config.yaml
head_dim: 64
d_mlp: 896
positions: "rope"
rope_base: 499000.0
rope_fraction: 0.5
qk_norm: true
bias: "none"
extras: ["some layers without positions", "value residuals", "learned residual scales", "capped logits"]
init: "normal"
init_std_qkv: 0.043
init_std_o: 0.0
grad_clip: 0.5
train_tokens: 301100000
Each number is 50 + 10 x the weight over its row's rms, rounded and kept within 0 to 99. Layers, rows and columns count from 0. The size before them is the row's rms in percent of the matrix's.

# layer 5 attention query, 256x224, rms 0.0614, rows 244-255, columns 112-167
095:50 34 49 55 67 62 47 66 59 49 53 60 38 37 37 51 57 51 46 62 43 50 55 43 48 45 41 53 43 61 64 38 45 59 52 46 49 54 50 57 51 32 40 41 44 54 53 42 60 44 31 49 49 54 56 32
088:33 63 64 53 58 27 62 50 45 38 55 44 73 58 63 44 55 48 68 50 53 42 47 37 56 52 60 52 45 38 50 53 40 52 41 63 55 38 47 71 46 51 52 28 36 52 57 42 46 46 58 64 44 61 54 52
101:25 46 56 56 52 35 58 43 52 61 47 45 51 56 66 51 29 39 48 67 60 68 52 55 45 55 49 53 55 49 43 48 53 67 48 49 46 53 47 60 67 35 51 54 62 56 56 50 56 25 61 49 62 37 55 45
105:20 55 48 39 73 48 43 38 58 47 50 46 49 61 31 72 69 50 29 54 47 58 69 29 48 53 52 49 51 54 43 46 70 66 60 66 50 53 61 40 39 50 43 41 57 60 60 47 65 50 62 38 34 52 63 56
107:47 58 66 34 56 41 55 60 42 46 55 35 57 50 44 28 36 50 45 54 55 41 33 43 55 46 46 39 58 69 50 50 45 58 34 59 66 53 59 41 34 66 50 54 55 62 51 52 67 57 31 34 64 48 49 47
094:41 59 52 70 55 63 53 54 32 56 42 50 41 42 37 54 68 37 50 27 65 63 40 63 66 53 46 56 45 74 48 71 55 48 31 62 49 50 45 49 44 47 59 58 33 35 61 56 43 41 37 34 42 37 21 63
104:47 58 51 55 46 64 48 58 76 58 37 53 57 60 56 52 56 52 47 58 48 58 21 58 57 45 61 56 51 56 66 48 25 62 67 46 44 31 68 25 45 56 63 46 53 59 47 55 48 37 55 48 50 45 51 38
095:50 46 68 47 42 47 69 51 39 55 46 36 40 37 54 52 55 41 48 56 60 58 63 51 57 55 43 31 52 42 32 32 48 51 52 50 54 44 53 33 58 51 64 48 50 61 54 57 37 41 51 34 48 43 47 48
098:32 38 41 53 54 42 42 67 53 55 45 43 51 43 49 66 54 49 49 43 32 56 53 54 45 54 61 69 55 40 62 60 39 70 43 15 60 57 55 50 69 54 51 41 43 46 35 38 45 47 51 40 33 69 42 53
116:53 42 62 43 16 34 52 40 33 42 48 35 57 52 49 39 60 50 41 38 44 51 53 54 47 68 55 39 52 56 53 55 53 37 43 71 52 52 49 70 73 44 38 45 57 52 60 52 33 43 44 41 40 38 50 52
096:48 68 47 37 28 54 51 50 80 53 49 52 55 45 62 53 40 53 42 65 61 57 48 50 64 38 52 55 47 47 47 27 80 69 47 60 52 53 46 59 58 41 42 49 55 50 47 59 47 29 50 46 51 29 33 44
102:48 35 58 36 56 46 55 59 41 59 48 30 37 47 48 48 66 43 62 32 43 53 54 51 45 41 37 66 53 30 57 58 53 45 43 46 59 43 67 42 41 42 50 47 39 59 46 54 58 55 40 52 43 55 46 53
# layer 5 attention key, 256x224, rms 0.0632, rows 244-255, columns 112-167
094:45 58 58 60 51 67 84 30 64 62 61 38 41 51 41 54 42 51 45 50 52 51 46 30 54 49 48 66 48 58 48 37 44 62 44 50 45 47 60 54 59 55 67 69 51 54 50 67 48 55 47 47 31 53 41 52
105:62 58 39 52 53 65 48 49 42 61 52 51 47 74 53 45 45 55 50 51 49 71 48 49 28 55 46 60 44 54 36 47 65 56 70 53 46 68 47 52 63 59 49 56 40 82 55 54 38 59 42 60 35 55 67 63
099:66 57 45 41 32 47 50 50 26 52 61 63 36 61 57 65 48 41 44 54 18 40 46 47 57 46 59 49 59 56 59 43 45 48 43 58 47 48 50 48 59 49 64 73 49 53 30 55 42 49 56 62 46 44 40 47
105:64 61 45 58 41 47 50 61 37 64 43 54 27 57 57 50 62 58 34 53 38 41 58 51 52 49 34 56 34 37 55 55 52 42 68 51 63 51 42 52 30 34 36 28 58 41 64 51 46 75 51 38 48 42 65 57
102:70 38 59 53 51 55 63 43 41 46 55 46 59 51 33 53 57 58 51 45 49 46 60 58 34 57 47 41 51 51 37 51 50 67 41 39 61 58 50 51 64 43 49 70 44 45 43 45 45 40 44 43 60 40 56 53
112:35 57 60 55 43 49 69 27 51 39 52 54 67 40 41 31 35 37 68 59 64 44 44 42 31 37 28 46 52 42 44 60 67 45 49 56 58 30 37 50 56 37 55 45 59 63 53 63 52 41 52 52 46 46 42 46
109:31 59 59 54 55 33 45 68 57 30 49 51 58 50 58 46 30 63 52 52 62 54 55 39 50 50 46 20 54 53 49 68 49 51 58 49 59 63 33 50 53 42 50 46 27 62 47 51 32 40 52 54 33 54 48 44
101:47 48 70 54 77 36 64 42 33 87 36 25 61 39 43 42 43 53 59 40 65 52 51 46 62 59 46 49 47 57 52 40 55 42 48 47 49 57 65 51 59 47 44 50 38 45 46 63 38 56 57 35 51 44 42 46
098:47 39 58 49 60 69 58 76 51 60 22 54 40 39 61 59 72 40 61 63 36 39 51 40 45 25 53 55 57 44 68 47 36 49 44 62 39 61 60 41 40 42 43 41 46 23 55 28 59 63 41 52 48 42 48 60
109:38 63 42 44 48 48 34 63 63 43 45 61 64 46 40 54 49 43 55 65 41 43 50 52 20 45 54 42 40 77 42 22 54 41 37 48 48 45 55 56 66 41 37 51 51 64 60 50 65 41 41 61 42 47 43 73
097:66 50 39 51 54 46 39 60 57 42 38 49 62 45 42 49 59 48 68 57 53 40 60 52 33 49 62 62 56 49 59 61 31 41 59 58 56 46 47 54 56 60 30 50 39 61 38 54 44 30 56 49 44 46 55 53
106:38 38 54 58 45 21 43 52 53 61 52 56 52 65 52 58 42 43 66 56 69 55 51 59 42 40 47 55 47 53 56 47 71 53 43 41 33 50 57 46 53 49 66 48 48 57 61 38 44 53 60 42 47 59 35 55
# layer 5 attention value, 256x224, rms 0.072, rows 192-242, columns 112-167
088:42 52 42 44 42 51 28 78 67 64 40 48 54 60 39 45 53 64 53 37 35 52 33 51 63 38 50 46 54 58 61 31 50 58 59 51 50 56 65 66 50 34 51 35 55 55 55 59 50 61 66 34 41 66 40 48
102:52 51 43 60 50 43 39 14 32 45 64 46 48 68 58 49 42 45 51 63 45 70 46 57 30 57 58 53 52 55 52 65 46 46 49 49 50 53 50 68 50 53 37 49 42 52 70 48 41 51 49 59 61 58 63 45
099:65 57 55 53 45 55 58 53 44 42 54 53 40 36 58 65 44 45 35 48 50 54 46 53 58 31 36 52 72 47 40 46 45 43 45 63 45 50 42 60 35 42 46 36 49 47 64 54 31 64 69 63 61 61 48 46
093:51 50 47 36 60 47 54 38 37 49 51 51 48 61 47 51 50 55 56 56 65 43 43 46 66 64 43 69 59 37 73 61 47 80 56 32 55 42 52 42 37 56 43 47 37 29 48 49 52 53 38 53 56 36 58 68
094:31 36 57 54 40 39 50 56 53 46 53 61 35 47 46 51 51 45 49 31 48 71 54 53 45 39 57 27 60 64 53 53 42 59 34 54 53 52 55 56 33 55 62 40 68 44 58 53 55 52 47 42 52 77 49 40
098:48 61 50 39 55 64 37 52 45 54 50 58 38 46 41 41 58 59 48 39 53 57 28 25 56 48 40 66 42 39 55 38 46 53 70 50 40 49 63 54 20 42 50 61 39 48 39 50 51 58 49 51 42 43 41 54
093:55 59 47 61 59 41 33 69 75 45 53 53 51 50 56 52 56 65 30 53 53 66 40 57 44 42 72 49 39 79 38 50 37 37 57 56 54 54 49 49 60 56 47 42 57 58 59 19 56 64 48 55 50 53 62 56
101:29 47 57 55 63 71 53 37 44 30 60 48 64 61 39 62 38 48 58 58 54 53 47 63 59 58 53 79 45 52 30 57 50 60 63 59 62 58 48 55 58 41 38 61 43 36 41 30 45 72 53 53 65 36 48 55
090:38 51 40 58 36 31 52 78 52 45 45 54 47 52 67 53 60 52 60 49 52 38 63 51 44 37 53 43 48 39 33 45 52 40 37 34 47 60 46 49 60 40 42 56 33 51 53 53 44 42 48 62 45 40 60 59
100:45 47 66 48 50 47 54 55 45 46 52 59 35 52 70 46 35 51 38 42 48 62 47 48 48 59 37 38 43 52 29 31 49 56 49 64 54 54 35 53 45 50 67 44 46 66 61 54 55 51 55 35 52 45 63 53
093:62 50 54 44 35 40 39 63 57 46 32 58 62 55 43 63 57 48 53 51 53 38 37 49 59 65 60 36 55 40 45 59 70 30 44 57 58 53 59 60 46 41 52 73 48 42 48 34 43 29 56 30 68 59 37 50
084:51 49 53 62 36 60 41 50 50 54 48 50 61 68 45 66 56 69 49 68 57 48 52 40 43 61 53 69 45 54 42 52 47 57 43 57 53 51 36 26 74 60 34 50 54 62 52 28 39 55 45 44 63 50 62 53
092:61 44 35 54 66 64 33 43 47 66 64 61 63 58 55 40 49 48 36 60 67 43 35 61 56 36 45 53 51 70 51 70 50 50 53 59 41 44 66 56 63 53 53 60 46 51 63 47 45 52 44 37 46 61 53 24
091:42 48 48 55 73 50 59 48 67 42 34 40 54 45 53 32 58 49 66 49 49 44 29 57 36 43 40 65 49 63 49 47 49 63 37 32 43 72 54 61 26 42 38 58 54 66 41 59 57 43 64 50 58 59 54 42
088:62 43 37 41 32 62 54 45 51 42 38 48 57 40 38 39 53 52 56 55 58 47 84 57 50 55 44 50 35 50 46 48 53 64 48 37 47 55 66 72 31 43 42 53 35 44 34 58 32 37 47 45 65 59 49 68
089:42 40 54 56 51 50 54 73 40 42 46 32 48 66 47 57 43 44 42 42 66 55 41 46 48 46 41 55 55 65 30 76 38 44 46 38 52 54 33 43 60 42 45 43 39 59 44 59 47 42 62 67 61 79 61 55
090:32 59 71 35 50 62 44 65 43 48 51 43 34 40 44 55 60 51 52 57 58 51 37 43 54 32 53 34 55 42 45 38 44 51 52 48 30 53 51 55 47 38 57 53 49 44 28 59 47 36 53 41 33 36 39 62
090:43 35 67 42 54 30 54 61 51 57 49 59 29 63 45 26 71 45 57 48 52 52 63 60 72 26 54 53 41 44 44 59 37 60 48 50 46 84 61 48 45 43 45 49 45 54 25 62 52 47 48 56 50 49 42 37
094:47 41 35 55 46 50 61 51 56 48 35 66 56 64 44 44 43 52 49 40 54 37 44 37 52 60 48 56 66 53 51 51 48 58 54 59 58 39 63 48 47 47 51 58 47 48 52 44 44 42 57 33 59 49 43 47
102:46 44 38 63 57 63 35 61 26 52 37 44 53 53 51 47 39 69 55 36 42 40 59 63 41 44 54 58 47 73 46 45 51 44 54 47 57 41 55 54 52 37 59 25 41 63 38 59 42 52 36 52 37 41 34 47
084:39 60 53 45 58 55 34 44 57 43 51 40 56 48 43 31 49 70 57 55 65 64 44 60 45 41 57 65 41 38 65 55 60 41 53 22 40 36 43 54 38 44 36 63 44 67 52 53 48 54 41 46 54 49 54 50
094:72 37 47 43 64 34 53 44 37 54 44 53 46 61 40 51 67 64 35 56 53 36 50 53 56 48 67 47 50 29 43 44 59 50 61 67 41 53 41 40 42 30 36 41 60 63 38 53 56 50 60 45 58 56 62 42
087:54 52 81 40 53 44 48 38 37 50 42 35 48 49 55 61 37 53 47 47 43 62 42 48 61 34 50 53 65 51 53 50 46 66 50 61 51 54 42 41 39 63 52 36 62 70 44 44 49 62 32 61 47 20 46 47
089:54 76 49 40 35 53 49 49 56 60 50 30 49 50 72 62 48 43 45 43 41 44 57 58 39 56 44 54 39 33 36 33 54 47 58 66 48 72 38 60 50 40 32 51 57 60 49 53 35 60 46 37 57 51 46 50
084:44 43 44 52 51 51 56 46 58 41 51 50 62 49 35 53 42 66 49 62 44 55 55 42 63 63 29 48 45 36 46 42 40 61 23 67 50 49 71 67 58 52 55 66 52 61 49 38 41 40 52 55 38 51 46 39
098:63 57 61 50 46 39 53 64 41 63 48 46 56 36 47 19 64 50 63 63 64 69 57 41 55 48 50 50 52 63 44 58 53 62 30 43 64 62 63 76 47 51 62 64 43 51 49 43 53 36 28 56 68 45 59 33
087:54 37 48 48 54 48 41 52 50 69 56 64 56 39 38 52 56 46 30 45 60 41 45 37 54 38 76 47 31 54 53 45 42 37 61 33 60 58 45 60 40 52 49 49 55 42 54 65 45 45 42 53 61 41 61 41
086:39 35 47 56 54 67 43 54 26 42 56 55 44 56 52 46 54 72 49 52 57 50 48 71 63 57 44 56 51 46 59 43 48 45 58 36 46 54 54 71 49 43 34 64 71 37 48 48 57 50 64 54 53 57 53 52
093:60 56 52 55 47 53 48 60 32 47 48 67 45 40 61 50 50 27 49 57 49 42 38 54 71 42 48 26 55 56 40 50 46 40 43 45 31 55 50 50 56 52 37 40 54 69 43 43 28 60 55 50 46 43 51 58
100:59 58 58 47 54 30 56 61 47 65 69 49 37 54 41 32 66 66 27 67 40 47 48 51 57 21 46 64 55 62 50 58 67 53 62 55 61 52 49 47 56 47 54 47 53 53 59 31 66 63 52 62 41 56 60 53
094:59 62 53 56 60 49 63 49 51 50 48 54 58 47 38 48 39 72 42 55 58 54 42 58 54 43 42 36 50 55 47 44 41 38 65 58 55 31 39 48 56 59 38 47 40 41 56 44 58 43 56 46 59 38 53 25
091:20 58 61 44 57 45 59 55 43 41 39 43 43 47 54 54 57 69 78 63 49 67 40 64 48 61 44 36 35 63 52 60 39 61 77 46 72 55 61 47 58 55 55 54 37 41 42 37 42 45 51 48 55 59 45 51
096:53 62 51 44 45 48 48 51 46 43 63 59 38 44 55 51 48 60 59 37 39 56 54 44 50 39 57 74 41 30 59 51 46 47 65 45 30 38 44 44 37 45 36 47 49 48 47 29 43 45 51 60 44 51 40 51
083:50 66 40 61 59 43 57 56 78 56 50 48 37 25 44 49 56 51 61 50 53 46 51 50 35 39 45 39 53 27 45 38 54 52 45 51 38 44 46 46 66 49 46 62 49 38 44 59 56 47 60 59 38 42 59 58
098:44 64 52 37 52 37 47 59 57 48 42 39 47 61 45 40 52 56 62 49 57 36 42 38 66 61 63 44 34 64 38 39 54 59 58 49 62 59 50 33 42 46 49 54 61 33 72 46 54 45 53 57 57 54 75 59
089:52 49 52 50 24 39 52 60 59 45 28 26 46 47 37 59 47 54 47 65 49 50 49 51 66 40 50 56 55 57 49 41 49 37 41 58 35 18 55 52 60 36 31 31 58 53 56 45 50 58 71 55 35 56 55 46
092:58 72 38 54 42 52 51 57 52 55 58 49 36 63 55 49 57 43 57 63 52 56 59 61 50 67 71 32 56 73 34 48 47 50 48 43 46 52 40 38 50 36 49 63 44 54 45 46 54 48 42 42 44 45 59 55
091:50 46 59 60 55 37 43 46 50 52 47 60 61 53 35 55 47 43 45 49 36 31 47 41 48 69 49 38 54 45 44 34 65 40 35 43 57 55 21 51 54 45 55 50 45 56 60 54 51 55 47 55 44 59 57 51
083:61 54 56 64 38 48 50 62 55 42 55 53 58 54 55 45 44 40 65 54 51 54 65 41 48 69 63 46 44 60 60 44 54 62 46 58 57 50 41 39 69 44 43 51 60 43 51 37 63 52 47 57 50 54 53 45
094:59 37 68 49 47 64 53 60 47 52 63 59 66 44 58 41 46 44 42 54 42 40 45 57 55 55 51 48 43 48 49 26 56 37 55 42 50 41 73 62 60 51 41 42 41 62 41 52 48 55 51 62 54 49 56 45
089:54 57 39 58 35 55 65 68 66 56 51 66 42 48 31 31 54 50 57 47 41 67 73 50 69 43 66 39 54 40 54 56 51 55 44 29 44 44 38 41 37 42 68 40 47 50 49 28 48 46 35 52 48 53 30 57
088:60 46 50 58 51 64 64 72 37 52 45 61 60 41 50 31 60 54 50 46 52 50 48 48 54 59 31 65 63 44 48 48 52 50 41 54 58 41 44 63 45 50 61 62 44 51 48 44 52 41 54 46 66 51 46 64
084:54 29 36 51 86 69 58 49 64 62 47 41 61 48 42 58 38 57 35 37 69 49 50 63 67 56 23 68 45 67 41 31 39 48 51 25 45 57 45 34 44 43 53 56 47 51 60 40 41 47 51 56 65 42 49 52
092:46 67 66 62 48 56 58 52 61 59 38 46 51 55 59 43 52 64 61 55 43 43 63 41 48 45 63 49 31 54 60 38 38 49 57 42 50 44 61 41 55 55 45 33 44 65 26 53 38 37 38 43 37 47 63 56
092:50 54 60 67 39 54 54 42 68 37 59 63 51 58 62 53 28 42 55 63 46 44 41 52 56 39 60 42 32 48 45 48 59 60 41 53 48 50 48 72 48 61 56 54 34 44 61 49 66 48 44 66 57 46 36 48
088:56 48 53 53 45 69 60 61 55 46 58 58 45 60 59 43 64 54 45 30 44 35 32 74 39 67 46 38 64 47 47 51 62 53 51 53 33 59 66 35 55 61 52 38 53 67 40 53 34 62 63 45 70 51 45 36
094:42 44 60 56 43 47 53 62 54 37 31 27 52 33 48 28 43 56 52 55 57 42 49 65 56 59 63 46 67 66 57 46 44 49 58 59 60 62 67 58 43 38 65 36 53 65 42 62 64 53 49 39 52 36 52 45
092:38 50 36 54 72 35 43 50 47 55 52 40 66 56 33 30 46 50 49 57 66 44 15 58 51 62 47 43 46 48 46 53 50 68 59 46 58 50 52 57 70 25 46 61 56 52 55 51 72 33 43 59 38 56 38 60
084:53 67 46 52 50 51 35 53 38 41 57 24 59 43 51 31 43 51 36 35 23 57 52 51 40 48 21 54 67 43 51 64 60 24 51 43 39 50 65 65 44 70 70 62 46 67 45 67 46 39 50 57 45 52 56 70
091:22 56 48 49 62 57 54 44 41 36 42 30 47 30 42 51 61 49 56 41 41 67 43 46 39 71 54 65 71 45 48 43 37 48 54 48 60 60 63 58 48 66 50 78 51 52 40 62 57 50 49 52 40 47 70 65
088:49 45 44 45 44 63 68 54 68 44 35 60 65 47 45 43 36 34 46 49 36 49 40 40 47 54 60 65 47 59 59 58 41 34 34 37 59 44 61 43 47 39 56 49 42 50 47 52 53 50 56 46 56 71 57 39
# layer 5 attention output (transposed), 256x224, rms 0.0979, rows 192-241, columns 112-167
104:45 59 39 62 45 59 44 38 63 77 57 68 41 66 76 65 61 33 55 66 48 40 61 58 45 40 44 65 49 38 59 62 54 40 46 49 52 38 71 52 61 48 44 63 45 45 60 44 57 62 58 58 50 36 57 50
099:63 42 42 42 53 39 47 54 33 53 53 29 38 64 60 55 45 46 48 51 45 49 53 53 48 41 42 53 36 48 58 62 53 53 47 61 40 59 70 68 39 51 63 48 54 56 57 59 25 68 43 47 55 52 50 53
098:54 26 40 58 67 69 68 55 43 56 51 61 52 52 45 54 47 59 45 58 41 30 41 59 42 41 55 60 50 48 55 46 41 56 31 37 35 53 49 33 45 49 51 52 50 65 74 48 45 50 55 46 45 46 43 48
092:46 44 45 61 61 56 54 44 54 63 36 61 51 63 45 39 65 49 47 24 51 51 52 44 68 49 44 57 48 66 48 30 26 54 54 69 53 71 45 55 47 70 56 52 55 44 44 54 59 49 26 42 57 52 45 52
105:54 44 49 47 48 48 44 64 51 68 36 44 60 46 66 52 44 49 46 45 69 29 57 43 57 65 50 47 62 59 52 55 54 56 43 55 43 53 58 54 51 55 48 59 55 50 49 55 39 51 41 40 30 49 46 64
097:27 32 38 52 43 67 63 54 61 41 63 54 48 37 39 55 49 41 33 60 46 51 58 56 52 51 53 40 29 47 56 42 57 43 55 46 48 46 50 47 36 36 45 67 39 37 48 58 43 67 65 54 52 57 56 56
097:48 54 44 55 45 56 58 65 56 34 52 66 34 54 58 66 53 37 71 47 36 37 53 51 53 60 50 61 59 56 44 58 60 80 56 53 45 41 53 42 47 50 53 49 52 46 55 49 54 56 53 66 49 48 64 56
102:53 29 68 46 58 46 64 55 52 67 65 49 52 54 53 51 52 34 43 60 70 25 56 50 55 45 55 49 54 56 56 40 67 58 57 58 60 57 51 52 46 54 43 45 57 44 61 43 57 77 57 44 50 51 56 48
097:51 32 35 62 51 50 59 42 28 37 60 49 48 49 41 50 59 38 57 58 59 34 42 59 58 48 60 51 45 36 42 47 56 43 43 60 61 57 55 56 47 53 45 38 38 38 24 49 43 47 49 51 20 47 64 45
111:43 59 58 42 41 30 48 73 36 70 64 41 38 62 43 38 44 76 38 58 46 50 51 42 48 57 47 51 43 52 38 51 37 49 26 40 52 55 34 63 36 44 56 62 63 61 44 56 57 48 45 48 49 41 39 58
105:38 44 48 56 41 36 48 50 46 44 67 43 62 64 48 72 44 42 59 57 65 47 36 37 58 44 53 51 67 50 45 65 54 59 42 53 45 47 29 38 66 62 64 60 53 54 72 40 53 35 44 43 57 44 44 52
101:62 53 53 57 55 44 54 65 78 51 65 51 44 44 33 54 29 54 53 38 65 66 35 27 63 51 52 48 38 58 52 32 60 62 34 33 45 45 42 40 51 55 62 54 66 49 55 56 50 46 44 41 44 57 42 51
098:27 35 52 71 52 46 39 38 62 65 70 50 47 44 46 56 48 49 30 65 66 46 52 43 41 53 46 46 58 57 54 46 36 30 56 53 35 28 65 46 61 58 61 69 46 55 35 49 61 35 54 59 50 52 48 53
103:61 49 39 73 66 65 59 36 39 47 47 36 25 51 45 35 43 63 52 54 46 46 60 51 41 39 33 59 56 62 63 44 48 47 61 36 54 61 60 54 32 59 59 46 51 37 53 40 66 65 51 62 57 43 69 42
089:51 54 57 48 36 47 63 55 64 48 56 47 41 42 52 55 54 44 40 59 75 45 43 46 41 47 68 51 38 61 36 49 49 41 55 45 63 42 68 43 63 45 41 41 38 54 53 61 52 47 46 55 53 39 41 47
094:50 29 61 38 41 52 60 79 55 47 58 56 26 60 42 37 48 50 65 50 46 60 58 41 57 46 52 52 78 58 65 51 40 50 47 49 45 43 60 46 40 71 50 72 70 61 67 71 62 52 64 62 66 44 50 57
105:56 45 66 34 65 61 51 39 50 64 44 40 58 45 59 48 54 38 51 60 54 46 53 41 50 55 52 30 52 52 36 48 45 28 85 61 56 50 70 57 75 40 63 47 56 38 54 55 41 45 61 55 39 37 46 57
113:47 66 55 61 40 46 68 49 63 53 48 52 54 45 55 43 50 40 51 51 59 54 50 56 59 46 41 45 47 60 52 66 45 60 38 45 39 50 49 52 50 70 45 60 61 36 57 36 48 51 28 74 43 40 55 43
099:63 50 62 42 54 53 58 50 64 36 28 51 59 50 58 41 59 59 33 34 48 53 50 49 68 57 61 49 59 51 43 38 51 51 37 45 31 56 44 40 58 62 41 67 47 57 42 57 44 54 59 35 68 60 47 39
109:53 48 63 60 50 62 52 46 47 49 39 67 49 47 44 46 48 40 47 41 53 73 59 60 57 39 42 80 60 54 43 57 50 23 35 51 55 44 46 55 54 64 76 44 49 43 56 58 51 48 52 44 43 42 61 64
094:48 55 45 65 80 40 57 48 33 50 42 58 52 41 42 52 69 60 44 43 49 47 54 49 58 39 40 56 43 51 55 38 51 40 57 43 50 49 45 48 42 60 59 50 30 51 38 63 63 58 35 51 62 50 52 50
106:51 49 56 45 51 48 38 56 56 75 62 50 50 49 44 64 55 60 46 51 66 46 54 48 58 54 45 48 35 46 34 51 51 58 30 62 17 42 47 48 43 62 56 39 50 41 42 52 46 52 45 65 37 45 55 54
105:59 62 47 67 57 46 40 33 37 38 42 38 40 51 51 46 51 58 76 27 61 58 64 28 48 40 50 41 61 44 48 69 46 48 51 43 44 43 54 57 53 28 55 40 55 48 44 61 46 70 33 49 47 50 43 38
097:51 56 51 52 44 65 45 34 42 52 62 43 42 53 30 43 56 39 38 51 48 59 49 42 54 42 50 48 64 47 58 47 62 64 55 44 62 48 43 52 39 43 65 42 57 43 52 47 43 53 48 44 39 60 46 50
097:47 54 57 52 54 47 46 57 56 46 57 44 40 32 62 53 47 38 49 58 42 47 53 45 60 59 49 38 67 53 61 52 56 57 46 62 72 42 46 54 49 40 47 59 44 58 56 38 71 39 55 51 49 55 25 48
112:56 26 34 43 58 57 56 61 38 61 56 50 46 48 49 49 38 64 41 67 64 50 48 48 45 53 64 61 48 62 54 55 60 70 61 57 64 49 50 47 67 34 53 51 50 40 44 37 42 47 39 39 65 48 42 41
091:47 24 48 60 51 46 44 41 44 58 69 44 40 48 64 41 50 48 30 64 61 60 51 62 59 49 46 58 42 56 49 58 49 51 33 65 59 63 33 41 51 39 55 50 47 56 57 61 56 40 42 52 52 47 50 53
097:58 50 60 48 49 73 54 56 44 42 62 56 45 49 45 63 61 31 62 42 52 57 47 44 50 38 41 50 62 45 51 54 46 50 47 58 53 60 62 66 46 71 38 66 60 48 67 39 46 66 38 44 50 53 42 61
107:34 35 36 50 49 32 50 59 40 48 47 48 41 61 56 39 43 58 43 35 31 45 45 42 53 51 41 61 66 34 56 36 36 46 42 58 46 56 39 33 58 60 59 46 29 43 43 48 69 47 54 31 36 51 42 35
110:63 52 53 48 54 55 38 46 47 41 54 60 48 35 28 45 48 41 34 49 44 36 51 22 40 46 51 56 58 56 58 61 47 36 60 57 42 50 48 44 48 66 49 35 42 44 44 47 67 53 58 53 49 49 88 48
104:74 42 60 65 60 48 51 57 67 54 34 73 49 49 57 68 37 31 40 76 47 47 48 66 57 40 44 41 49 66 46 49 36 45 66 58 51 57 41 37 29 48 59 58 21 41 62 57 48 48 48 55 54 46 47 45
106:43 63 54 50 54 53 64 38 46 67 41 45 53 54 49 38 45 59 59 40 52 56 54 54 58 41 44 45 37 53 57 51 32 40 52 46 64 69 44 51 42 62 47 53 74 41 49 50 42 63 38 46 39 49 65 43
104:57 48 57 43 48 44 70 58 44 41 36 37 42 59 51 48 51 39 58 48 34 53 55 53 49 41 64 44 48 48 61 39 68 32 60 56 32 48 60 59 63 61 41 58 49 42 60 31 40 61 45 51 44 51 59 48
103:43 46 43 45 62 43 42 43 59 66 45 51 31 46 42 51 41 67 56 52 52 48 42 55 34 50 49 44 50 43 35 49 59 41 63 47 41 48 32 37 45 42 67 55 47 57 53 43 48 44 51 35 58 43 68 37
106:72 58 60 57 60 42 64 52 38 51 35 62 49 41 47 46 53 55 64 44 47 61 64 48 48 55 46 34 48 56 32 61 33 70 52 57 59 50 52 46 56 66 53 63 39 32 58 26 62 53 28 51 64 49 68 65
099:52 30 37 22 40 38 38 52 38 40 41 58 57 38 64 44 67 48 40 64 39 40 55 66 57 55 51 46 41 62 53 45 50 44 53 43 47 30 43 62 36 58 54 45 41 40 64 50 49 52 47 66 54 63 42 51
112:50 70 55 55 34 60 50 58 48 60 67 61 49 51 42 50 53 47 56 63 57 48 24 71 53 59 28 34 57 49 42 42 52 42 51 56 51 51 70 63 61 53 38 52 46 39 47 48 52 65 45 67 42 42 69 51
102:56 54 45 39 40 33 56 50 30 55 65 67 54 53 50 36 65 40 51 58 56 40 57 64 46 56 62 48 44 38 51 62 49 28 59 40 68 51 54 50 62 38 57 52 34 46 32 26 53 62 63 37 48 51 37 53
101:48 41 59 48 47 61 54 54 67 53 31 66 62 62 53 53 32 51 61 48 50 43 53 50 64 46 56 49 30 46 44 55 36 54 63 55 51 63 47 67 36 29 52 56 61 61 62 50 70 32 55 48 52 53 52 47
104:55 55 55 46 48 58 65 63 49 46 61 59 76 58 55 62 55 44 45 54 39 59 33 44 23 62 52 55 25 57 30 50 55 68 45 24 43 46 47 36 47 51 57 56 55 44 36 48 57 47 44 60 51 54 51 28
103:46 32 67 37 30 42 58 54 47 44 65 32 44 54 48 57 35 62 56 33 40 45 55 24 43 51 60 38 58 35 62 38 48 48 46 44 56 77 44 44 61 45 34 29 48 44 62 52 51 40 47 36 45 43 49 46
099:41 54 53 58 64 56 62 67 63 51 49 60 42 58 44 49 72 47 58 27 40 47 52 42 51 52 56 62 37 45 59 36 46 62 53 44 36 43 71 50 46 32 42 49 42 60 44 51 70 38 36 58 63 36 54 29
093:43 42 49 47 51 52 59 50 74 53 43 40 53 45 51 45 37 33 44 39 43 45 51 30 61 41 38 63 59 40 50 54 56 71 53 50 56 62 59 33 57 60 56 45 51 60 41 51 69 48 51 40 53 56 64 56
105:45 34 44 45 37 51 46 52 52 53 34 36 57 40 59 57 56 50 37 43 44 61 67 49 38 49 69 43 43 37 52 60 41 47 70 44 64 33 60 56 47 57 50 28 71 56 49 39 42 68 35 51 48 45 29 38
105:57 68 69 51 41 39 52 50 67 42 51 34 49 64 48 62 63 56 54 30 61 53 36 40 42 32 52 60 43 63 47 56 50 52 61 69 31 51 49 56 57 48 30 47 41 51 44 49 59 43 44 59 39 23 40 32
093:55 69 48 49 49 69 49 55 55 54 55 64 57 45 53 50 52 63 33 36 54 50 47 57 68 72 63 44 57 46 47 33 52 65 55 38 44 60 64 56 49 48 48 48 30 64 24 55 40 51 59 48 52 50 51 53
108:46 55 68 47 61 55 67 50 37 49 52 45 61 45 50 34 57 38 45 32 62 55 59 52 49 51 53 69 53 50 59 43 42 60 45 49 78 72 46 41 48 32 44 42 44 50 54 39 37 58 48 31 40 64 36 60
105:46 48 60 36 70 41 38 57 51 39 52 43 44 49 51 45 50 59 40 50 79 55 54 34 64 41 20 45 36 62 63 43 45 52 50 47 49 51 49 47 45 48 54 60 37 49 50 46 55 47 47 37 62 63 48 70
104:50 58 50 42 72 41 39 66 39 28 65 52 65 47 68 52 60 47 44 44 61 46 40 53 20 70 30 57 59 47 73 66 42 30 60 74 46 38 64 37 43 46 38 51 47 60 45 56 52 71 54 44 55 56 49 70
102:45 20 41 45 53 57 29 52 50 56 45 49 55 44 32 59 46 37 72 36 52 41 59 45 52 59 62 35 55 63 43 39 43 42 63 39 37 64 45 39 54 38 53 47 51 51 54 55 63 52 53 50 45 65 59 52